config = dict(
    num_hidden_layers=13,
    hidden_size=64,
    num_attention_heads=2,
    num_key_value_heads=1,
    head_dim=32,
    intermediate_size=256,
    vocab_size=2048,
    hidden_act='squared_relu',
    norm='layernorm',
    norm_place='pre',
    norm_eps=1e-05,
    positions='rope',
    rope_theta=73800.0,
    rope_fraction=0.5,
    qk_norm=False,
    attn_scale=0.177,
    bias='none',
    tie_word_embeddings=False,
    parallel_block=False,
    init='uniform',
    init_std_qkv=0.0687,
    init_std_o=0.0,
    init_std_up=0.0687,
    init_std_down=0.0,
    optimizer='adamw',
    learning_rate=0.00484,
    beta1=0.95,
    beta2=0.95,
    weight_decay=0.049,
    lr_head=0.0086,
    max_grad_norm=0.5,
    warmup_steps=220,
    schedule='wsd',
    decay_fraction=1.0,
    decay_shape='pow',
    final_lr_fraction=0.1,
    batch_tokens=[16384, 32768, 49152],
    max_seq_len=128,
    doc_mask=True,
    train_tokens=116900000,
    max_steps=3839,
    dataset='wikipedia_en',
)
Each number is 500 + 50 x the weight over its row's rms, rounded and kept within 0 to 999. Layers, rows and columns count from 0. Numbers have three digits each. The size before them is the row's rms in percent of the matrix's.

# layer 4 MLP up, 256x64, rms 0.177, rows 190-255, columns 0-63
061:515486513429536619586602474456418443480453476501437469519509533477493558560556435485554530559576482442502476506463494566466513464545544507612560507513534607506514513420465512486416579519507554
090:494509528537481497485488382482510474390464429534489489578427525518481540465611484535594542596482517428516430518411493619493492482524548522598501545525459541465477504464442424517438495526505444
064:538472499474529533567569483489551455442470421437435497597491446414510579544566436513515541599565491476487495510461484585428447475541499500633518500487527548548524447474462497502389564551468514
068:518498543451569528554547478548480507500436409431472495518504500455508605591579482492536491534491527432485512490434453593450434455528458489540521505529516531524562344463485443436497598431534550
098:505397606477491511466595428467464463480442543547465500498440469535584626476635477553485460462495455460498512525415484544537553495435490504507533475522567506419564516473494466469430469532502572
100:471497484607436408560556404488472437507490514424460481499544454501454500480582524440546564536556512506441460461472523566460420532605465458467530572532508549425475467452383565500469509448490532
118:557516499527409464529481414513549527499465529559512568555451572471524580481525450378576562489594482396505519451408463533550494468544487493527442452482532562404485501457498477460462471417437501
121:541505466578470502516538401452494471497522542448527599579475502454564544487488448453566521559594546442487519545403532526586494517530451547538527396519508550421552416491506469513485412443422520
122:553506531421515625550565503571494361471466480517513534598522455472469539459472515443462523460455508565444484528426511565446562512521464410535506456530524553562483384491484544481450451558490468
114:515429633476453529603586511465440467476458462572485532453462416445475498533494441488499529544612598477458429551544504595398464485478467511509460547527552526548537498513500441539521493460488462
090:519489555429608478483543476503463512516506488524449478565483562520528487444459459583382562459486593490482571519437463597498520448604535567513505542528461599462520490468488484445429450479447591
110:490418402494483420497518554474537546489484550472446462583459390454582600444491466406491539541585456498458507506497485452469527538511448535578457482513517611449513415487520591486514508461515453
047:533442505468526516585572520507463474437467497449461474522524485442512583602550399473530512515586491466509546467473524551468467454558516498656518479483522542502510495430438465453366563443553516
111:519484533454574547537509531455444411528458478424395435632457498492546555505545492491542615588494438513556470549557503503513544504611505404494531499449489476483537496495480398515502504454551524
127:473464484515500456535552452427466457532516525481477508510595528562519503489502451465532632590484436522460528476457468467483394490562491543509600541498455536566464465512532503467459581535378374
054:550458529446526521594526436473534470483424467436447482574489497510483597567505421510524530555568547391504456513446474500405509548488514454538538490464459595525532415421448469488391549500530454
131:478553554492474520494516490504553491441468442483486506596495515389509482425533493450539535507524590464466561466562569527429411620531422534513450532481471539539544377486474520449391512446541501
102:510547554522468519496513573489401476468406518525488480560487416469551479556460459554501458516529525448437553562445480503473567584483512448564464403393490501520595467412541451584476486466531585
106:579464435569548486506459476479528511448516498497510550539451395454494560517419489406621469507487545470436483412516554552564498542530483353512620528543518527482528471534516533522490518529524431
115:595464434461575476561521439481510465537410465489455436518477426497434637479448495510546452552471515421509505515540550510543359507551516529517565488491573556556502471497528495567529486560466424
085:519517512407474473563506512587514408456504550510462524566449432510447482509468536544468558480491533499560555524497506518503476523565464484480602439475442624560460410401552497430399494458562454
128:530352469474453450498570499511483421452519454407495469552485455452579571474463461598446506493489475485482537496493519493506519555588538496541527505457564548651579473453527533521485514450568454
095:494448619408542620548525463478502501483529515499530485492488598421489459456555481544561529491489517449539556511474484479448439537463515429531504490394477571504511528472508532516439588499562354
098:594472529484473561538543385569529543521444562525497596484569564466473516509411455464528528440529468450483488417475491516535500413555525513480559483505562579442555390455549548437485471512542434
092:527401503499515481536485535432445500486515523469465533532470447390556510478608467500492427419543517618477535543480468375380569532518490519584523507475532559568451443492549452520520542504471498
101:539477445463420568598502434520583508514480470397461551531490550491484518492585503510575487498494516443537499471472454565489446479553542450543508515530493597566541470404384470423422466435449470
046:549472508493502572598582508462487479424474481443414486586493495446488600601561445475547505531548518454505437464510586568497512509543494461540501460527494573594490441494452543528406593458515543
061:532516504501475615648556476420460521464479453430414577592537472483511560588543410454494521536579525445490443544479537539438459508506510537563519536498480576562520484481454509478451556518492462
106:547406460416444555510501489552551537447528518509457515501550544577437503530464449501550526505614421496507441585519513479508449454470582513533569546550501527549530463413457451496527601483400420
092:545471503444551605537502441465554421470414427558492535568447454430542531490497441451527535491605517487524536499478558552409508522556533515565499523473413489547560394413554452485494533500491436
096:530558555493450494573469512473500483489473362501496593590564531467565547561428462469606466534508494537438420436575500526508432440518441435441528477581529544560480508485509555438483440487530484
099:488390536544513583578497388465531485431510413424424435527508449509533518495590452452498552569589560538481487468444552473555490576583537553481461536463480537486507524530509494452480523504418562
106:511547435516476473605490529477506491505477465527518519578481516419495519519437496441591582531479498493526470403525491447466397558437528439495598546482531521462448518497498584445449622414516416
113:585475446414465503605543487499570396502455506442483519505461530529526548548576509572525465500472475441515572481454462552425478517459505555487523550442448527551531547465443538373377473542510530
100:521551457502562462516600414501556543480440533497351486541418516472522453493564478543443468523467410470486523504459487435509570470518547533515541453504464578606542515428408549456440556496492518
088:510479495516403479591538406556564460416496499494510496439482479490518629590470442513466474497463513523416561512485457510567553398564509553516513416486541507474532417585545491488497572469573510
121:492484552507456461579526492548441377448471469510504504496574576480498543585563483472520463490518513453378481515513646548534481493595439444578458525531497523491493455510534518558479589412503522
131:492456548444469491509614427499439447484497468499483583536444477500558577435487489402539464508449565511431540540460628451472528516546580570600458465510528532525453468519517509532448520445541409
129:516473435453476569562509432538514499481490525459439471501511461485478556606482513448513588484442606496426415437540499558467441515579509450619474554528568482543526446502434499526437569486419548
115:612530553459521541473552529543508479512441482444471525556430505516574535516514524489494536503512501489577509449433458523395506505585518516503469561415579497459565433446390544371436568508545507
101:471553505561552368547510492541480509375542486415523495509519408494458544511513465424495539552578540486447455529463499525425512440576571517546477542510473473430454445497516550539498442450381550
052:545489544439517453585547453458519461476499453359449466523516484472457556528546377503537579483590461434431409495472556547439493498526493522543506545492511579505527397467492515477412553448491499
078:492556511502482588568475462461593498453569520501488498503584479390558604553545509515454507510523509436506495461455504612392470521532504501530553511510467612577471456455506601524470552495445452
102:471449484479460529519515456545544412376460519517388545538474516501608514531571409513593499564610510468465471513459543504473465542482565462525529538490530492508537444518424385542541464542520454
122:524558560520430449536538524527498478482481547477504492535535542487495502576458467419585493528468431405508480506483592532502534501486441573569584521542445495430579491381400563483439485396462524
103:487483483563544470573466418402553475436488465567465457487542436473551538528517475489546596613572451511522524430520552495552485527544475482532518392554366536503455493498477510555420522546446480
115:483505492480421469558515484456471409443455518515514495571610496457491537527523535503480491538511467530379441528536610567520462541590443479623516483518456495444543451428499524460442622498486465
132:502479517429608569543492446493468500422478408458507477592479466507574565508529480445485541474508572468523447411538585602478471520489467534492492543476445599551579445466541522475392461550512494
063:540488501476527485629566483456486453434455448507452465553505515474509610592551384511545541571604454410500507475468512510433514516537543485564535483507500584520545438468496464493421592475528482
137:480454471543515502527602459492476484406474499576509451554474449446582583504459464441497458518515463469525534541483485487517454496544533595588512502401604586460493445495513385541436594500524462
104:491532500487505432504538402410479549470489510529487535476496509477573631511494452516560533495485626464554572509425495584434510464523526394479438470472551549454472498521444524469433596514558431
099:514497549425521501539588392453502447510503463491502454503489565530523554596489458482521501468491507438513395444428559519434452498514564469493451601440541622504495528411536429525428570456495484
101:514515500479526531459605501453448432557420427574465470656587553456502472537625491551490490513530462465487468504437475593477561511620514495496500482514473553524457475503424550506503484496528458
100:500429499518455462500524515598567497454463440539491432512547473464507614596496475489548584561492511464547412437449492550511527451512472555501509534466500608478478532510527460561335463532550525
096:493394434502400510551520524481482533500542495475503452489549394557467499488491471486591496492535435517513496390543531482577475401480543491549517494474512589595483488443462399478557563465590560
099:516507563395497482481560468516444560378537463543441589479536533516461477567519423461561461476558587542543565521429474475408536526494533507470451477502618555509527512409506460465457528458525557
095:570387530535483538504473541472567546466508555430435408503475487408564457482586452488579480456506514548454495511527514416430517553445498545541596480370552504570517447472442483535513484521486459
101:477483582508452443506531460453590534466472387504534544462575564420480548490491452473504536465579492543484423511572511532402434555542503553539481486607477568416508480452497581462492558501503419
056:556476584488484544606553454509554459410462491478419491605515464506524544604576432489562607503561481453436489478460488518447474489512457502560527468504525590519587518448491441480469586518517533
091:510512575531480513572515493459434461513442499483541401647524478512530483551543463418560485499555504515494423510510466486558427585607458542533428429438604476521496516511514511567426477492529552
109:522552570525574430522548500459452378412463386424466487529444470528568590546555515430490560533499490474543491508444578493455471608535539441510555522477477465554438460455528482511526492450503558
120:551538467550426538493507416558418451498536516460532501535416548460529524614543462430585494506565503376543538590524492453499523433500527490541532494416435487468576519464496551468444503407467477
088:592450503519468493487484480495516476528544435408385423581479488525654565492520502510445596508511486507405526580521482460503490578541526436493464520433551460495580497455526420489470542484544483
056:603472535505497522575563485530525394473492482472443464568555514425521599555529424534572575625541473416523504483473459570505453495532477555631502520476491538494512497483451476483435540501447506
054:505458522423486493635529440460475425458459467450410461565520509521534522523607386497563522534540476450465547495454504511473483478540483387592520501495476575553466471452471515518402570538481475
052:528468512417492514608565416509449426486445425470428516560580462440546574579506427451518606553542425432430503477524521555459479451517534487537559490525511534544458514469469516473405526452491505
# layer 4 MLP down (transposed), 256x64, rms 0.158, rows 190-255, columns 0-63
048:450470505496512597541525343532648477506429485566487451527549572558445460512483498530451504438438519503508519459463514520554486471522527528467396476507393525464559583493536485455468459560514509
075:490492588502492470519459441516573441502498465467531509499503457497499443565467496507434488526439449391542425409555503460549474561442544538495471551393411414578529581567481563535590527511550514
049:517401487429513497533403518538476528589512504586525476486465461593522484523455494521404504487532536467557486471517579592513449427464430498528417576489427516490479509536526529506536658472555497
051:493518561466471534536453414419519478536476526522486509550496450460522517435471501427487372542460572523547525479495502501591412531504403491552439502542564568395558615487494445479538505533419481
110:560402530555483575529469499472522462540485427469564444448517481470503496545521663492509520401541505423515573475521552534493496434472504578435556549423505439489406494463527457502539460559562536
098:495566474510502417541498517555421470481360469572499538532509571429506427525403530493486503478429544533419474580446499473461464430546529594500595498503484488477595548509485573576480465498478481
133:523494531448433469484513400421484457516573553474459471538566455477494422444535565565459554481350540547532529455514441564522513456504585551468555490446465564569449555511480536459446543571464494
133:440555525506463515509562497489478521543518543529539538379429464464487535524547503421490455484391493468584541423495598396534440535520447460467528491534441531548540619420505551527485507480587527
127:447514534404633445440470562515544459482498518481515552502611449471542459514536507464499451499540549544519509544477501391576448446491513489447526433416514524542545493521478520450499477534637407
105:473472440565479486555455490530446512549571463476492547453467546478538414530496525506493498542562529430555447496549573410468477507466586491571410520430504453576492623543530372570505455503477467
097:455582557492462473545466498457502452477526482523475481475479521490444453550454588494539506534320480485555492487499506585548463479461565448535526477457334541530561566517514488475535522607485511
112:499485514439487479450445451456465471547502653570480413591527500485490528481493562562584460439435430522492521561509472513544403559442512482473556544472513594527447439532501494572528555412500497
041:508558499576490532511498543485438545492502506477547577454591519497492459481410505551446443467430464527456413374450420453512626470549505606493477526540592482509463453549453568535515475530475494
110:533499562542469511530486472552460444452492401408498443561501538574465509415499555561548457522499399467500517563605473454498488537545494515452512504440492428477502457587451483549635468587534472
118:557518517443509587441511520523511456492481488555503427434393480528515556447520531374433434480552521551486493564632450469461502550507504459505445531600561512444547464462610467493523469530539489
037:530479534529506443507445545455435458527648542564545502344494462446492517445473515486507498596517536519554444546499495428497495503524497463492464503440527471583559557401495489535553451539393486
131:492512544557598506369529555511584419493442625536426542531461486461491461514415470510442605483497512528475561423418508483474548470503520486539459506524532439517508424552499451544587475467497497
101:476500570444562506593506527505486561508508540603470537500527459454502510484531428514517455424405471422492546454476506449556492425399532556533571545452368576426582485512536487498460511532470547
104:480604431529440461502590592465490461531527464546457453480456514548505432513443587537447523475588531478548537503478449504466504457514567485487389469521488428458576464497488445531463450592624497
129:456411513449498469463514508539480590543554593407512509449493537494504507566602497426469550508506465502553461461426467488443542520453519520558533525503442544399498550477608599484549501465386520
088:469639443455483420519477499391518516548514474520513476534503566472457422473457594584432528525535508449579518423535512475529503570506550550558501533468452552444430458574471433543502505526416466
131:450553483576378535520487422491484546531502558510495449462499498551476416491549492478560596403467525485417510538441428497468502478520457514624454516571546438390510601522477474480526541499521487
096:462566522506495429419533506399461481521550496478576455533453565463460402445548560523395407409536507485498500440529480502545562543437424601534541537510513500528448487581556563494493489492552541
096:535510527553556451451525635594484552528470504458515510411494520500517548552541556561423476463477468456573522563524458469422491391486479541532532555490432480393442502510473517567574501418483448
100:465522518422500514476449521468451558589521401501432528454572467551419495432513606470425572498384456445528571556491453559528530511537485530526453587468447498473476499503523556498445539594543520
089:460528470578486391456517450557484394488505407517499521532442488547504435540401455506496548522547521586464591519486604569482473547500494586470519482514442464509451462523501430527460556573575558
034:537595546481512443454505532549485410487525538487512567515567472494480413463479531489452444599549471541533464459455428501467443423560557543531533522493462543526447627503499509504502427391399443
046:485537491492512328533533513519525490446468502497537529441411491444436456529521549441481495496604437474483513551413459477504587554481531406566485450516463468565507436564504587498499449548540574
108:506478494553555421442457545488456544446500543515525544478420523523424427497414494492586484490541464535518498553430430538602483442488602513415547576542449476533468501506508530615562469443479422
077:478484473476503590463492545455543453523486473473524570487573580620522538504564514496509495470495570418503475515422476552548393437482485485537466558416437503405490573471518457498545486614423444
097:446540537474410458534426457393575546459575525489519504543419369572547483550531462464456488478400486483525575567529439493537467462427587481595512517509452553510482502498533543560511520481511498
100:515391503568491476436466468464487540441511397491533513500510493545453504518511544527415466581500546499561507433410510477536517487463536595429535537460596506481376555577542501499612485457451468
104:450502521520555463451569506481542513485524536465482420520514437423476378530522654518502517448437493435471622510436464524497513551445547584557465451509473491515603483502518505451553521576456477
111:544585593596548539513551591466503480457479467474449451443533413507511467478443508472438429493439428516545483606449502487519613490551469496533525501462471484426522454521529462507621511473457424
107:482524529529481532563584566539583510550476512472484495474467519489551367566492504528518448502336479502503484482542496511490438469451595491538433406491437447497493482546572480611480481509418467
096:538583450532484459511425550489459488559581473539510476356413572544494508552453522450446557508490485571548561483436456460500477426462520476492585506475532447608420517549541543460553524460493446
110:567460479470476447513476517483551425538444442497517474565449562519470431609444415538480460478510462417531484537559478546534546549527581499502486591446424562497532392490585550415476473528453554
127:600595490483386515417514585458493513572444519459491559540508482557499447502546431489553558531534395506524526423529561500464547477574533491463466465421555514505443509496521556551461464387461513
122:465504489564487575500532561394583474583495565521496469491472425439612556450474517467449433543443511470503596467556419414494550456504476518538465457557488593489587470536470483492441511512436475
120:476446533499478547526500571434542412532441559441507471478427532508506450461483504579482495534493509589584412465431493486603559477479583530504504503452475402492564481484487511398565460586467584
104:559520540440444691387471521439474531514483503536560532521486516438503496481518518475503582520497460574486454465499530521513485434534514478509405503554479458519589548494389458543445461559526563
047:545514470513520439453457547400568614509529499475464512480461602486490456571505489504513497494500443587449538506564511607564475506552497493570416566467432443549423503459538570494453437501451587
057:516526547453585498510453423496494442514428412537549448499509502531514508485544510486560493525449572528464462469488577492579506491552475394533494437488457472524403524608407516433628548463474432
101:491430487466490482509410421630484492452431526522604599444468484453479434559489490571549451527571542542542586548509538531419523479467558501447542493450441474513494591557488453529562473472532501
117:519489522506453464599532533479497535494477564411567493419502428535361386452470536565509456497429492556631498469438505456449514536512389493494502520536482500575540541515585505499526498502501532
101:511452475448461501431363518538587584487438560549489509452509486569518495524507604529482410461501495531521510522469570612530532554521510447482549484489494444426412439509443584480494512546428450
122:466382564556582545497521471457492531519481456556556497551464466430503482535485526595481502395473420396522425541515527581543528453534493509514484477490478469537502413530602455441548530453590462
135:519456473483507576429516535530451518432468482571492686522470490490420405527472492499511475516481483435473500447479429500547502479493534457604509540540483445583485588517445435551551510514474402
043:502499496542577473532513467481526539492568481526573498458516472559569541416482537506446395515507520541484580417541536443457459417502523702480465527503476514538508498556514420530577487560481470
128:525486609553491463500417539444547618559565464521421534510515406474485465454524476440561437572513466509564553464502518432533508525494487392513410483541500572455591516496545554427497498463456491
120:442543520462456449550448504524544468627603520562436454547513520520460401520474585521472538435498473510534546515497580482541538523435520499575515484541412529494534591469500439452395470522412487
109:560455495500582496466501474516452407505476451496479471499455508395511535555385430457524490582465525507489492533491513446571512574500516480482425436560477404532462418459550594573555556501603502
104:497566463464512559439534533468450656529496503614511493487442617544477458494519499506536536517472494535522475418422502517466462403542472478368496520542417537511496484572523424513463466500512552
101:550391476432611493463504511486521494474558541528520454563582549423528526416494570448563561380485500498414481524549595470526520438519475511502574463454515463491506427477561535475518478518528408
096:480450528553546562448436502505530513546623520485471513513529629505499446428467483507475513474584477558545456525437489404518529459529454384482431510546511539457587533492568538492438518465387514
110:503525502520513478496481553438518533480510525497542546506526483536531293538444474538522527424489440464551551403480518482513436403486513563525487544473461534475558559556496391571531397529517512
100:464585503502481489506584459504508533518489473553532525409558497539454506509381498548488433506508538454488572482440359576530509477541543575395486496574374506523497482553508544429456538473546517
107:559536538560509475455547494518444456480518564393533579470435432539541637479507566426509493423445467547461541459482559522564571555522481441553501447432464546508500473523524462435545419552538451
043:457529510541569404498552442500475562580484453516423588529504611502492500512524507465562455380490529507536500595439485485595519522532433473502587464402512474496437509571499505445451441522532449
097:509467529565523429552518489482430479481547542532551455460467494566504428476467520494503538439592585505523473438557466431642508448465426510501457506478580432485459411580557585547534488525431466
108:462524538518599490474449523495538497443475435563471463434474509471514595450540538423459577558534536547591464444472588465406451595466558508509498525447469531438449405485552461492580467545456484
119:520495542538544529526505508476494499528541513451470542488544431568521375500436475569546541386436413529471579581600498525486521537474433477526434411502526407491408458470530541483578489441497488
098:524418478544489510500396474454560520530591462448577499571497429495546513440524539559489541406507461582478497439484532517463518507527503513492447557444529431452582493493516562511564386499525366
038:398455512529543530538466492583524473497487463449526498532439515422530497555526541539429544506432564480498510505613650586482529449500479572499479425514459508413430425532482539465529483522556422
044:513471484494485555437449517592589495547453467491458545500524532414437414486514504530506455439454502411594481525582516435531571384522595439527446490465532452599479532520511527535524571519495439
035:608547446479540455492393493536468527588546592467456541559507490493476436511512471515466473543430473446546506508456506612498480518493470483471539405417497478448480428541597606481458464537529423